Each number is 128 + 24 x the weight over its row's rms, rounded and kept within 0 to 255. Layers, rows and columns count from 0. The size above them is the row's rms in percent of the matrix's.

# layer 8 attention key, 96x384, rms 0.0454, rows 9-19, columns 256-383
size [102 106 101 109 103 104 109 107 106 107 102]
[[100 122 133 140 138  90 174 134 116 141 110  77 139  96 185 149 127  96 142 121 115 127 125 105  93 160 120 126 146 108 118 140 125 112 113 117 104 132 143 136 111 119 164 141 156 174 160 163 158 146 129 162 129 135 129 121 102 145 103 134 115 151 135 139 163  82 104 100 139 113 117 114 155 197 117 126 136 155 127 113 146 119 157 125 132 117 137 143 102 135 110 118 151 158 113 125 129  96 140 134 103 158  75 133 111 143 164 105 129 115 140 135 117 158  92 126 148 146 129 117 120 108 108 139 136 177 142  85]
 [ 69 126 117 136 129 146  84 133  90 134 109 101 154 153 148 124 100 135 151 159  88 139 207  95 155 135 115 132 131 108 107 146 140 121 107 116  92 129 156 132 140 144 100 172  82 105 137 158 136 112 100  91 100 128 100 132  47 119 159 109 133 135 145 108 116 116 148 161 142 105 147 101  83 161 113 126  86 101 136 150 144 111 152 131 112 181 156 151 137 104 106 121 120 117 123 167 126 151 132 137 162 144 110 121 148 161 131 143 101 134 127  92 104 143 157 142  99  79 106 176 128 130 148 129 100 126 124 154]
 [169 123 123 127  82 119  90 113 104 154 117 141  82 130  89 116 100 128 172 144  96 164 142 137 102 135  84 103 166 121 112 127 108 110 155 126 140 134 115 128 135 113 147 127 102  97 117 126 100 140  90 136 141  94 129 155 129 125 170 152 123 139 123 124 122 106 102 143 148  97 157 148 122 114 138 114 124 114 122 128 139 146 149 158 135 117 108 143 103 149 136 121 128 125 128 153 138 111 145 164 141 128 146 121 124 129 184 157 139  63 151  89 113 137 109 155 127 158 168 134 141 120 149 116  95 129 124  83]
 [130 121 128  97  83 146 124 173 135 161  94 168 134  78 148 121 119 148 123 114 117 161 121  88 105 132  97 121 137 132 132 151 133 127 132 150 127 137 145 126 160 115 154 148 129 115 121 111 131 126 138 111 155 131 115 184 154 112 107 108 131 111 125 139 114 163 100 145 113 106 138 138 104  98 102 143 133 127 106 156 136 151 119 165 198 121 102 124 138 160  99 149 156 133 135 187 160  92  92 117 163 143 160 103 124 156 180 131 177 129 170 161 105 153 156 122 127 156 141 158  93 129 120 148 125 142 131 162]
 [114  75 138 129  85 127 127 125 118  93 128 144 118 143 117 130 137 147 121 139 107 146 107 140 124 150 150 125 146  93 133  90 168 105 149 156  93 138 123 166 113 123 165 120 156 102  68  96 128 150  64 122 107 122 115 103 168 109 135 131 157  91 104 167 132 154 134 111 152 171  61  94 171 169 155 151 147 112 160 141  96 101 125 165  62 122 125 147 157 117 131 139 143 128 109  86 146 144 130 161 165 113 127 144  46 124 104 126 121 115  78 121 119 138 128 123  98  98 109 124 114 140 125 147 154 117 158 123]
 [166 153 160 159  74 147 135 101 108 152 140  92 153 110 111 112 167 120 134 141 186 142 107 158 135 161 133 128  84 113 133 100 144 128 137 129 118 126 154 135 145 102 135 161 187 114 143  87 156 121  76 103 148 116 129 123 141 123 157 100 151 107 132 152 145  43 130 127 173 126 148 115 111 157 126 142 137 130 125 128 150 149 142 125 110 104 162 170 153 149  97 119  91 138 163  94 124 125 155  84 117  96 108 124 111 115  70 166 144 140 118 113 145 148 130 114 140 108 124 147 152 118 105 130 128 133 139 120]
 [158 124 108 146 140 141 139 142 176 128 110 133 140  94 127 115 110 122  77 158  83 140 127 124 165 112  87 155 120 104 139 151 100 114 126  98  90 105 138  89 115 121  98 130 177 149 113 132 138 123 131 146 113 114 113 177 167 117 138 117 173 125 179 107 104 139 180 137 102 108 117 157 117  86  90 138 113 132 124 100 122 152 106 168 108 155 170 111 176 134 129 175 181 183 112 129 151 101 170 157 127 130 144 129 138 116  97 138 107  89 129 148 133 118 157 201 118 131 162 130 137 126 134 108 133 112 126 124]
 [115  82 109 164 143 155 134 100 124 140 107 102 153  90  83 136 131 134  98 144 128  97 111 109 130 130 135 148 127 150 159 133  97 125 136 123 127 123 106 127  95 139 129 135 129 126 141 146 204 104  57 156 129 177 142  96 147 113 123 122 155 151  70 112 109 126 122 140  97 135 148 126 123 114 171 134 158 130 125 118 141 131 145 130 134 158 142  50 163 106 139 110 130 117 114 125 140 134 119 151 145 120  86 148 143 119 141 141  75 139 178 108 106 125 158 144  93 124 126 139 131 127 140 109 160 206 124 148]
 [ 91 132 127  84 108 122  63 124 149 155 147 124 103 118 110 120 117 124 115 127 136 117 121 152 147 160  67  87 183 125  83 128 144 122 149 110 163 155 164 129  85 135  81 123 110 101 133  76 102 111 136 179 141 119 140 122 100 120  90 131 138 116 106 129 110 132 118 145 144  90 130 157 133 124  62 127  92 125 121 139 176 142 106 133 178 113 134 149 148 154 123 118 136 112 124 119 145 143 137 141 139 118 155 161 136 114 128 150 103 132  91 142 123 135 118  96 136 154 118 142  76 168 161 111 122  81 127 124]
 [101 111 125 155 165 131 106 128 104 129 129 126 113 148 114 138 104  91 151 149 100 127  69 142 121 146 168 104 103 132 119 113 136 174 164 156 126 159 124 128 164 145 139 121 133 147 163 113 110 143  93 129 132 150 153 190 112 158 170 120 153 148 164 127 110 132 154  88 128 107 141 127 110 167 174 131 140 128  84 109  89 119 179 122 131 143 158 175 136 119 108 118 110 124 158 114 137 109 124  97  79 118  98 108 107 109 103 116 104 120  92 133 147 130 126  93 134  96  71 135 120 101 120 104 125 106  93 117]
 [149 131 128 111 134 119 120  90  69 107 135 154 129 114 129 136 155 141 132 147 156  93 119 122  87 173  99 159 128 107 176 129 137 158 147  95 111 109  61 108 129 122 136 153  88 118 129 118  88 104 149 144 136 139 120  95 101 123 108 110 116 158 156 171 101 124 154 113  86 160 131 156 127 116 154 126 197 143 150 133 171 152 150 116  91  98  75 129 155 129 118 112 134 145 127 128 115 128 131 123 165 145 145  91 116 134 114 122  95 134 141  95 116 165 122 165 118 166 120 149 120  98 126 146 124 109  96 108]]
# layer 8 attention query, 384x384, rms 0.049, rows 10-20,42-52,74-84,106-115, columns 256-383
size [ 98  98 106  99  92  97 109  99 110  97  98 128 127 118 136 130 126 124 120 126 136 110 108  96 114  97  96 104 105 108 110 104 111  83  88  95 101  86  84 103  88  85  91]
[[120 149 132 115 117 166 122 143 102 107 140 134 143 147 118 138 172 164 126 141 135 138 171 136 142 147  97 140 143 123 112 120 115 120 141  92 126  91 141 100 132 106 128 150 128 127 129 122 136 127 169 125 130 141 124 145  93  79 157 170 130 131 135 102 149 128 148 136 122 108  91 145  83 122  71 102 131 110  75 120 112 150 135 158 123 116 113 133 129 131 161 151 143 135 130 151 145 161 131 155 179 183  68 133 113 122 138 139 117 125 130  76 129  79 169 142 121 113  93 163  95 135 128 168 100 116 145 186]
 [155 123 121 101 123 155 103 129 106 115 122 114 134 143 154  77 127 126 134 114 125 158 162 152 105 155 102  99 152 121 138 104  92 128 164 129 142 147 121 155 111 102 107 122 147 137  92 124 127 135 119 139  89 165 162 121 151 146 136  99 110 107 101 131 154  92 137 128 139 122 187 171 138 146 150  89 163 166 105 156 117  97 144  97  80 113 137 109 140 142 136 102 158 123 106 129 149 145 138 145 101 138  97 135 106  88  98 174 141 145 169 138 143 162 127 141 136 113 174 140 154 100 126  80 131 141 166 124]
 [130 117 105 124 127 197 178 133 144 171 136 132 141 108 116 131 170 131 108  94  92 134 107 104 102 143 135 101 124 131 129 155 121 138 176 129 144 108 150  84  81 104 106 103 129 119 174 108 124 142 152 124 132 136 147 141 114 153 122 141 125 153 147 177 136 195 124 126 128 154 108 145  93 114 132 144 154  88  87 112 136 125 108 123 161 130 154  98 137 121 130 155 131 166 106 138 141  84  67 184  86 137 161 156 151 118 137  96 129 176 128 149  94 154 125 163 173 163 115 148  90 102 129 125 150 108 129 136]
 [101 115 100 127  91 144 143 106 138 127 125 145 146 151 122 134  99 157 112 138  89 111 100 142 141  98 113 148 118 160  75 123 128 135 146 108 131 113 135 152 104  97 136 122 121 102 121 108 131 181 125 144 153 142 157 137 104 138 130 105 146 121 117 120  92 117 149 113 129 138 121 131 157 145 121 154 123  91 112 127 129 144 179 128 130 113 133 123  92 154 160 118  80 120 125 121 114 117 146 122  68 137 135 136 197 159 117 113  95 164 103 100  95 107 146 129 163 166 148  83 135 109 118 109 178 102 102 121]
 [188 116 125 120 144 160 104 147 137 114 161 120 158 145 137 142 175 122 105 141 123  93 106 155 121 147 100 108 165 156 146 112 153 133 185 151 104 103 114 114  97 114 116 129 147 164 143 115 126 123 114 165 130  79 169 128 120 110 158 112  89  99 132 156 142 120 167 130 131  94 146 137 127 141 116 135 129 135 104 140 125 160 112 138 100  90 145 177 162 172 126 106 107 165 108 121 125 113  95 106 151  92  97 112  85 130 156 111 120 141 101 151 166 131 118 122 157 104  98 136 129 156 160 137 143 139 116 118]
 [160 148 157 158 105 128 162 147 160 106  96 130 170  91 168 170  96 162  99 140  94 131 127 131 154  93 137 113 133 135 111 218 124  92 147  93 141 104 146 166 160 132 120 110 136  85 101 132 116 139 124 138 146 131 141 154 140 109 134 137 112 143 164 136 102 127  70 114 121 156 140 109 136 100  94 135  85  88 142 165 117 134 143 144 137 162 134 123 155 155 144 111 123 151 133 140 165  85 137 139 141 142 130 144 168 100 122 155 161 124 135 121 136 152 147 176 138 169 137  90 124 154 165 110 150 151 148 140]
 [132 122 101 135 135 167 101 152  98 118 118 112 125 103  83 103 116 109 156 112 158 104 122  99 121 126 158 113 154 159 136 155  90 102 122 117 132 177 101 157 104 152 105 114  93 129 121 131 118 105  90 173 143 162 119 138 142 138 106 117 121 138 119 151 118 185 126 164  99 140 103 123 123 103 152 146 131 116 136 135 140 171  69 151 105 125 173 135 135 113 126 166 135 105  74 157 154 138 143 165 145 110  98 113 160 116 153 139 116 121 146  96  94 128 152  95 125  72  89 152 113 128 161  67 137 150 125 134]
 [ 98  98 148 131  70 114 116 182 147 173 109 106 115 126 139 125 123 152 110 118 183 181 174  71 173 137  80 106 141 130 117  99 133 128 153  79 161 132 153 138 145 106 122 112  85 128 145 134 132 154 116 148 137 114 114 119  96 122 137 109 145  88 119 114 133  87 147 132 158 114 128 131 151 140 106 145  98 102 128 146 139 122 166  92 154 173 156 121 170 148 124 146 115  95 131 133 163 110 111 148 141  89 157 145 106 152 134 153 133 114 112 124 102 135 129 153 149 169 134 137 142 114 121 127 110 100 146  88]
 [146 120 131 142 156 132 149 132 135 123 156 144 126 146 125 103 152 100 173 125 150 130 111 151 139 121 108 117 141  72 167 103 127 176 118 143 130 125 130 101 153 142 105 138 131 100 118  90 154 138 120 133 104 123  94 151  82 140 144 180  97 124 207  95 141 120 145 110 135 108  89 111 121 155 141 111 105 129 118  84 150 105 126 127 138 123 123 137 176 114  97 171  98 137 179 137 149 109 125 117 138 121  72 159  81 142 115  99 104  88 121 126 162 107  94 134 110 110  58 118 124 138 120 161 110  89 111 137]
 [126 103  93 122 176  84  98 118 110 106 164 149 109 160 130 103 103 143 155 150 170 131 144 146 140 105  82 139 160 103 136 126 134 135 117 135  87  86 103 135 153 139 159 131  63 121 146 136 142  94 115 171 169 113 165 121 125 124 131 132 114 143 126 148 124 132 132 116 136 135 130 125 107 149  96 127 135 188 169 101 157 135 177 117 133 132 127 108 155 115 108 165 110 131 138 150 166 119 120 113 143 110 102 126 119 124 105 101 131 111 146 106 150 168 107 144 124 205 139 111 136 107 132 127  83 125 153 136]
 [ 86 180 199 105 173  92 134 162 100 113 112 119 115 128 124  70 149 103 134 100 142 137  95 155 140 142 166 116 161  79 160 120 123  94 148 146 119 136 109 158 129 107 143 143 103 140 152 140 138 128 111 174 120 166  95  92 169 136 150 129 170  90 117 120 162 180 118 122 145 130 104 156  99 128 139  76 110 135 127 161 134 124 147 123 136 133 129 154 158 147 116  95 109 123 126 151 119 135  83 143 119 139 154 120 103 141 123 175 126 164 130 145 163 139 148 117 145 127 129 111 129 124 116 124 156 112 127 110]
 [104 151 166  79  93 138 129 111 108  92 154 134 179 115 107 162 154 138 114 164 117 130 178 143 147 129 107 138 154 152 110 105 128 114 135 100 121  82 124 142 123 107  80 119 124  64 147 137 131 144 139  81 149 118 130 140  76 103 159 139 157 124 154 114 136 127 102 139 124 103 123 125  92 131 121 108 167  75  84 124 158 152 157 166 135 158 122 137  80 114 155 117 109 111 127 122 136 112 154 141 147 184 121 111 141 131 131 140 120 149 113  90  82 132 172 128 146 103 128 139 122 143  99 118 104 130 126 171]
 [107  95 148 122 122 120 115 113 117 144 134 111 114 151 144  96 141 152 116 147 120 113 174 137 118 154 134  99 146 129 145 129  63 138 152  86 129 138 149 135  65 106 113 141 151 130  97 112 139 119 101 151 103 182 128 124 110 127 137 101 116 144 107 140 164 111 142 137 134 130 122 159 123 150 149  83 164 173 130 147 121 117 151 110  88 143 153  98 152 116 112 127 126 121 138 149 114 158 138 139 141 148  70 139  95 111 138 150 129 139 152 111 126 146 115 163 128 139 136 167 148 138 112 115 128 124 124 116]
 [141 148 114 107 131 146 132 149 140 123 102 131 139 115 106  81 178 126 117 122 133 145 118 114 135 133 115 113 125 102 165 124 101 148 170 137 146 114 117  79  85 111 111 105 124 131 155 119 121 118 150 151 132 156 174 104 123  73 102 128 135 137 133 154 117 164 155 142 133 165 108 157 102 124 149 114 156 122 120 107 128 118  97 124 173 156 133 123 164 117 130 148 160 137 133 123 116 122 126 180 140 138 152 157 141 122 114 114 125 143  95 126  98 146 143 157 143 138  88 153  85 122 135 112 149 132 136 111]
 [123 103 120 121  61 128 123  95 127 119 113 123 131 133 120 129 132 116 140 132 102 143  77 150 108 130 135 149 115 126 112 117 151 118 152 100 160 122 115 145 111 101 115 102 118  99 126 109 116 207 110 135 131 148 130 136 129 174 130  83 128 130 138 143 109 105 136 105 146 117 125 144 152 149 146 141 140  68 101 150 129 157 163 124 109  79 108 120 117 130 162 107 106 124 131  88 109 105 138 128  71 171 143 118 171 142 100 124 110 202 118 112 105 142 132 127 152 105 133 112 119 117 126 102 160 132 124 145]
 [181 112 127 136 135 135 110 118 150 133 168 138 149 130 164 146 181 113  87 176 112 113  58 151 123 146 132 108 158  85 123 100 157 106 169 127 131 123  91 108 100 126 117 117 161 116 134 114 124 130  88 139 141 105 174 108  94 159 158 159 150 113 159 145 154 117 156 130 129 122 131 135 156 153 121 120 136 107  95 128 128 149 108 115 107 108 135 152 145 174 143 105 114 133 130 145 128 148 120 130 118  81 129 125  98 125 142 101 115  99 124 151 161  99 119 144 157 121  90 145 125 144 139 155 155 137 121 145]
 [149 159 138 155 130 107 147 145 141 109 117 115 138 110 154 145 107 151 119 133  87 112 129 150 139 101 141 138 121 112 122 210 113  81 147  88 108 104 123 147 203 145 127 128 146  71 108 137 134 137 158 124 134 146 140 128 151  90 138 153 138 108 159 126 104 114  99 119 129 164 123  77 153 115  71 118 110 116 118 117  93 150 176 163 120 143 143 133 164 145 161 128 121 140 155 144 164 122  90 158 129 170  93 125 135 115 126 175 129 134 114 167 142 178 130 163 167 115 141 102 149 143 168 141 112 130 118 127]
 [132 102 111 117 120 164 113 148 111 132  96 139 144 122  85  80  68 137 157 116 147 137 121  89 134 114 138 121 194 137 169 125  70  90 126 137 103 162 121 144 133 149 114 117  95 141 108 135 121 104  92 175 159 148 123 139 151 116 114 116 140 167 108 144  86 167 114 135 116 138 106 131 151 128 171 165 117 141 143 118 151 136  61 147 110 122 148 124 109 116 127 166 152 105  75 142 163 110 135 164 136  88 117 141 144 129 149 127 103 131 131 102 120 144 140  98 121  95 142 136 103 135 166  71 144 143 121 110]
 [124 126 167  92  65 165  72 171 179 169 139 137 133 114 160 131 172 109 132 122 153 197 123  98 156 185  65  69 106 123 117 112 153 136 145  77 161 170 162 134 166 106 126 106  92 149 155  88 134 146 130 118 122  86 154 156  94 159 123 103  89 105 148 140 130  79 164 128 194  77 130 130 149 126  81 144 122 107 126 142 137  96 111 106 170 145 122 150 161 146 111 148 146 139 105 136 122 105 122 127 109 102 148 132 111 131 136 179 123 118 101 147 125 141 117 149 125 157 147 156 120 126 125 128 130 127 178 126]
 [101 120 130 150 163 151 133 105 121  99 109 123 115 152 103 145 160  73 184 112 117 114  89 142 120 159 125 146 110  82 177  53 154 193 147 116  93 159 112 112 139 130 145 128 128 136 123 124 137 106  93 117 132 132  93 143 146 137 151 144  84 137 173 116 109 133 137 117 140 138 100 139  94 148 170 100 125 166 139 120 138 110 121 119  94 109 128 134 135 114 120 152 128 145 116 128 144 113 147  94 139  96  84 121  82 134 113 108 105 110 116 156 160 160 117 130  86 106 103 110 144 124 156 170 122  90 132  98]
 [149  96 110 127 181 112  90 106  82 112 154 159 108 159 125 126 121 134 168 121 165 161 115 125 109 126  91 147 144  95 130 115 109 147 119 124 104 102  93 163 136 128 142 109  56 124 140 130 138 119 108 129 160 124 160 137 138 133 132 104 142 140 123 177 108 114 157 108 117 144 165 104 112 164 117 143 140 166 136 131 190 152 166 111 137 123 116 116 141 135 140 129 139 114 116 116 142 126 144 144 110 107 113 126 136 111 102 101 104 150 132 140 151 161 127 140 137 199 154 105 127  93 150  94  64 148 104 115]
 [ 91 177 214 129 176  42 137 128 119 119 110 101 101 118 112 101 137 128 128 160 134 120  59 140 139 131 149 160 134 139 123 111 124 137 125 148 114 123 129 116 117  96 123 154  96 128 157 122 145 108 113 154 150 171 102  90 159  94 139 133 167  85  89 120 153 144 109  85 117 180 164 132 118 139 151  96 148 125 151 148 142 120 170 148 125 129 142 130 124 145 117 105 100 126 140 140 122 142 111 158 102 114 141 130 112 122 107 106  95 141 133 152 176 142 103 128 133 126 145 129 117 102  90 110 150 132 122 114]
 [103 133 141  95 105 178  81 139  85 120 135 143 153 160 133 165 152 174 120 171 149 125 217  89 184 148  97 121 132 140 124  93 104 146 149 126 141 119 128  87 131  99  81 123 110  99 177 143 134 119 140  96 136 141 153 121 124 132 183 125 152 143 141 124 167 125 154 137 134  97 157 128 127 117 109  97 146 141  75  95 138 150 151 105 146 127 137 129 131 138 130 115 106 114 117 136 145 160 132 114 157 135  62 108 133 119 138 126  77 119 137  98 134  93 162 106 121 107 121 164 116 126  94 134  96 144 142 155]
 [107 103 141 115 100 154 119 159 128 139  99  97 143 132 126  68 143 136 142 109 125 163 152 124  75 128 113 125 145 161 127 120  95 108 132 102 123 153 111  98  67  87 113 110 104 121  95 138 140 123  90 120  76 156 133 138 120 122 161 136 127  95 109 180 127  88 112 163 130 121 131 132  73 166 114 115 154 124 129 164 105  95 144 181 101 172 146 139 105 130 130 119 125 158  94 107 151 160 122 160 139 171 115 150 142 111 124 141 131 141 183 122 141 145 151 142 154 101 169 149 131 184  96  96 110 130 143 113]
 [128 139 108 125  88 152 153 139 179 154 159 118 135  83  98 120 168 163 114  77 115 140 131  93 116 141  94 124 127 125 136 157 108 121 156 101  91 117 150 104 102  66 121 100  92 125 185 127 116 129 142 125 141 144 144 145 117 135 108 132 140 110 135 162  93 189 106 162 153 164 111 174 109 110 124 147 152 132  92 113  66 137 136 146 142 134 171 116 150 131 141 161 167 152 125 117 115  87  84 142 115 135 119 141 134 146 132 113 122 130 101 149 121 151 131 138 170 147 131 152  71 128 123 143 152 142 166 125]
 [ 98 149 134 111  88 142 119 103 136 121 147 140 134 146  90 106 127 144 114  92 105 122  94 187 123 141 127 120 139 155 106 113 135 173 146  95 178 109 152 123 121  99 120 124 105 119 173 153 123 183 133 144 141 118 144 110 158 168 149 102 119 137 129 120 142 123 184 101 152 160 132 134 161 135 121 120 122 105  87 146 133  99 101 124 140 139 139 160 144 146 143 114  97  92 123  77 119 127 163 127 137 113 131 149 152 157 123 143  98 148  90 125 134 121 126 139 163 153  86 124 124 139 136 109 158 101 124  97]
 [131 166 138 114 141 154 108 119 128 115 156 102 137 112 129 146 141 105 104 155 109  76  78 157 125 156 112 105 130 113 176 101 137 137 140 122 140 114 130  88 106 133 129 146 148 166 142 148 125 131  84 151 156 119 183 110  93 165 152 143  90 140 166 128 124 104 148 147 129 128 133 164 138 139 120 120 137  96  84 112 129 144 113 119  99 119 135 161 141 134 111 117  79 151 128 149 130 159 101  89 169  85  91 141 110 134 152 115 108 154 129 162 140 162 140  88 155 123  91 137 142 143 134  88 160 136 105 148]
 [130 134 160 153  94 134 155 143 185 126 112 114 155 102 143 124  98 120 115 127 128 101 136 135 159 113 134 133 136 143 106 169 126  73 137 102  98 104 129 134 146 135 118 103 107  79  92 118 115 140 128 107 112 131 132 141 119 106 139 129 131 115 149 131 130 118 144 117 119 157 119 129 152 100 102 134 117 139 144 124 124 108 182 133 129 116 147 119 161 141 140 146 153 142 133 133 175  96 144 151 136 160 135 144  95  96  90 189 128 126 132 156 166 184 127 183 157 134 162  90 149 102 163 149 104 140 107 126]
 [137 115  96 131 136 158 130 129 115 124 115 122 143 127 101  71 124 142 171 121 146 122 137 111 123  91 130 158 165 114 170 106  91 106 122 142 139 158 138 159 114 136 101 129 105 135  71 111 124  81 106 175 134 150 129 139 166  95 105 111 137 173 101 147 108 161 116 134 116 142  94 102 110 112 156 131 119 131 142 133 105 125  88 159  84 105 125 102 119 135 126 169 168 123  80 133 131  93 123 144 157  64  87 136 127 116 136 142  92 113 140 130 108 145 166 114 112  99 100 146  98 137 157  93 173 128 140 120]
 [ 86 108 152 120 105 145 100 140 207 133 127 136 148 110 105 108 135 125 104 130 166 128 122 149 183 130  71 107 137 129 121 144 113 130 164  93 151 142 172 133 149 112 129 152  92 175 161 140 147 135 129 132 130 124 131 144  88 110 161 138 108 113 123 125 115 114 126 136 113 120 126 168 158 119  77 152 116  75 106 134 143 124  81 147 168 167 129 151  85 133 127 169 119 130 136 153 151 132 114 148 170  91 137 181 128 116 168 169 119 129 129 135 109 152 111 137 106 161 150 146 127 144 161  90 120  97 142 121]
 [132 130 135 137 144 156 155 118  99 114 125 148 130 151 102  88 164  76 164 139 143  93  97 120 108 122 153 133 102  86 193 129 134 150 106 149 153 131 129 123 165 126 111 156 167 137 149 119 140 118  74 160 107 126  99 151  98 104 157 154 120 146 202 123 144 133 145 110 136 157  91 119  87 148 157 121 135 144 119  93 143 115 121 147 102 156 106 149 105 117 140 161 102 141 164 125 156 113 119 141 153  97  62 134 104 125 130  96 111 111 115 121 164 142 115 119  93 110  72  98 111 143 122 152  97  86 106 138]
 [134 142  93 106 148 141 110  81 106 112 173 166 140 129 135 118 123 146 159 106 157 152 114 146 138 130  74 128 131 142 120  92 130 140 148 136 126 112 115 142 128 122 133 133  62 103 158 131 114 126 126 131 170 114 177 118  86 136 139 108 130 131 120 155 117 127 173  93 112 184 154 120 115 166 153 136 155 113 124 133 140 146 155 105 131  96 119  99 143 121 109 153 142 151 153 121 114 103 136 109  98 146 145 135 122 105  94  98 118 144 151 133 140 152 111 129 162 171 132  97 109 100 173 129  98 158  90 109]
 [109 175 170 141 169  72 147 140 114 114 100 111 139 147 114  52 137 135 109 136 117 135  74 180 133 138 141 129 112 120 140 108  98 112 151 157 179 105 129 131 109 120 127 130 122 139 156 102 135 147 114 155 124 171 110 104 148 150 131 115 155  98 124 133 133 131 127  92 152 153 124 112 122 126 121  90 141 126 117 145 137 126 176 131 120 149  98 130 140 178 139 139 109 151 136 133 102 105  95 127 141 139 135 126 136 106 127 144 135 129 134 169 165 147 102 139 144 118  97 148 127 134 126  93 162 100 117 124]
 [129 140 147 107 105 144 150  86  87  95 137 133 135 125 199 136 145 153 142 146 143 134 193 113 151 119 108  89 118 140 139 123 130 150  74 131 117 121 132 129 106 141 107 107 140 103 119 116 136 156 162  73 132  92 128 114 121  85 129 121 142 139 120 139 151 145 115 125 139 100 102 120 109 144 106 119 140 140 127 103 174 159 151 200 142 124 140 138  51 136 141 148 148 130 100 128 109 151 136 153 119 145  95 108 132 141 124 155 107  97 146  79 118  94 182 118 146 117 151 105 108 147 122 163 157 117  93 155]
 [130 100 107 105 104 161 107 148 108 107 126 110 150 132 134 114 151 136 113 140 109 121 140 113 117 169 112 152 152 131 116 108 141 164 151 115 137 148 148 149 147  99 152 152 124 128 109 117 128 100 164 139  98 133 162 106 133 165 155 120 106 134 126 134 172 108 134 127 146 156 130 118 123 135 145  89 141 155 118 170  88 102 131  85 116 130 131 100 142 142  54 104 131 164 113 145 122 107 140 168 136 109  97 123 107 104  98 131 134 129 180 111 138 160 120 146 149 133 133 157 131 137 119 131 156 127 165 150]
 [142 136 110 135  97 151 146 129 168 157 122 125  94  87 122 119 161 143 125 104 101 128 123 157 119 137 141 132 120  84 161 141 115 129 154  74  92 153 137 139 112 110 116 118 116 130 142  84 113 144 148 143 133 122 121 167 128 111 144 157 138 121 133 173 147 155 112 200 137 180  93 161 136 178 127 140 142 132 129 149 100 125 120 106  87 121 162 123 122 128 107 159 114 161 127 128 146 131  59 173 122 120 179 147 134 141 126 118 126 139 180 156 100 176 127 133 179 131 123 181 103 109 138 135 156 140 144 121]
 [129 133 109 150  99 168 161 105 156 113 121 127 126 132 175  97 126 151 138 135  93 146 121 178 115 139 144 123 129 170 116  78 111 133 150  84 159 137  89 123 114  97 148 127  97 102 105 103 134 179 145 183 134 177 142 153 137 145 140 128 101 100  70 122 138  93 198 135 138 140 142 125 145 149 140 151 143 125 118 171  90 120 164 134 146  85 139 158 114 147 159  98 142 137 109 126  76 148 169 139  95 147 137  93 161 150  82 144  95 145  69 148 112 119 143 116 126 121 156 122 139 105 133 116 155 117 145 111]
 [161 138 179 137 127  84 139 121 100 117 146 111 144 160 139 147 121 122 170 127 120  83  80 144 109 149 125 108 126 146 102 103 134 125 137 176 100 108 137  96 117 107 127 146 149 117 141 126 137 178 120 142 143 101 152 115 119 106 138 123 112  90  79 102 117 155 124 131 140 160 147 114 127 135 118 159 167 134 159 102 147 141 106 146  96 128 176 133 124 166 141 124 110 142 110 141  90 159 113 127 122 124 141 105 138 134 154 151 101  75 111  97 124 153 117 109 125 106 153 112 120 155 138 123 178 111 100 136]
 [121 108 117  96 112 118  96 152 129 158  94 135 140 131 152 138 135 156 127 138 140 152 141 146 114 120 158 128 170 130 121 170 109  74 149 138  91 107  97 145 132 119 145 134 135 102 114 144 126 147 135 137 159 142 136 133 154 119 146 131 163  97 105 137 123 149 141 134  80 188 127 101 139 123  92 163 112 120 125 127 130 143 174 128 143 137 166 117 150 148 145 115 132 164 136 129 116 108 125  97 109 145 131 109 149 104  79 141 140 131 134 139 147 130 139 161 110 124 166 116 176 110 171 138 140 144 139 131]
 [117 128 126 144  91 166 157  95 122  95 118 116 152 131 138  88 108 125 178 113 148 138 125 129  88 127 140 133 142 161 133 124  81 105 138  98 152 132 131 161 126 126 101 109  95 100 102 114 111 141 112 158 151 152 112 133 166 118 117 126 152 114 104 157 132 153 112 185 107 146  88 124 141 156 166 169 141  95 111 155 167 173 144 164 125 144 170 129 116 114 149 142 101 114 119 142 109 105 118 164  92 106 127 133 128 131 157 136  69  69 131 118  90 145 117  99 116 101 141 136 116 123 159  81 182 156 111 138]
 [129 110 142 120 107 137  99 178 158 149 106 118 128 138 117 116 125  87 129 124 169 198 108 158 153 157 107  75 123 105  96 101 159 148 159  62 131 145 117  99 127 118 128 126 129 153 134 114 131  98 112 142 109 147 138 147 131 155 127 112 130 114 166 120 109 123 131 139 160 137 136 162 162 124 133 141 118 148 140 136 102  88 119 112 117 116 125 141 152 130 140 160 154 106  75 127 138  79 102 126 132 110 164 114 124 107 135 129 127 174 143 130 115 136 123  93 104 142 167 154 106 156 114 102 121 103 183  93]
 [125 157 130 137 153 125 119 127 135  86 147 150 151 153  86 102 142 101 123 151 150  79  85 144 114 160 128 135 151  75 148 116 145 145  68 131 105 148 138 125 146 137 102 120 171 151 122  97 145  88 100 105 100 150 135 160 173 164 126 152 119 129 172 134  88 124  96 123 139 159 147 164 104 125 158  89  85 150 121 125 131 100  87 115  86 137 117 142 140 116 145 146 130 140 175 117 143 102 157 103 152 110 103 115 120 140 134 143 123 163  89 125 151 149  96 105 111 120  83  96 124 135 158 174 121 102 104 154]
 [118 124  85 177 150 108 122 127 138 110 155 155  97 125 102 130 105 136 153 130 138 130 110 161 152 142 128 130  89 104  95  94 135 132 135 119 110 122 115 131 155 143 159 125  87 125 134 151 127  95 123 125 146 119 151 113 122 151 132  94  93 164 116 125 119 114 184 144 140 178 142 149 126 164 118 111 146 132 118 146 127 152 170 131 146  93 101  98 122 117 101 105 164 140 108 155 142 155 136  78 116 108 107 122 115  99  90  85 125 138 156 136 143 154 130 154 101 172 167 129 108  97 128 106  68 136  97 102]]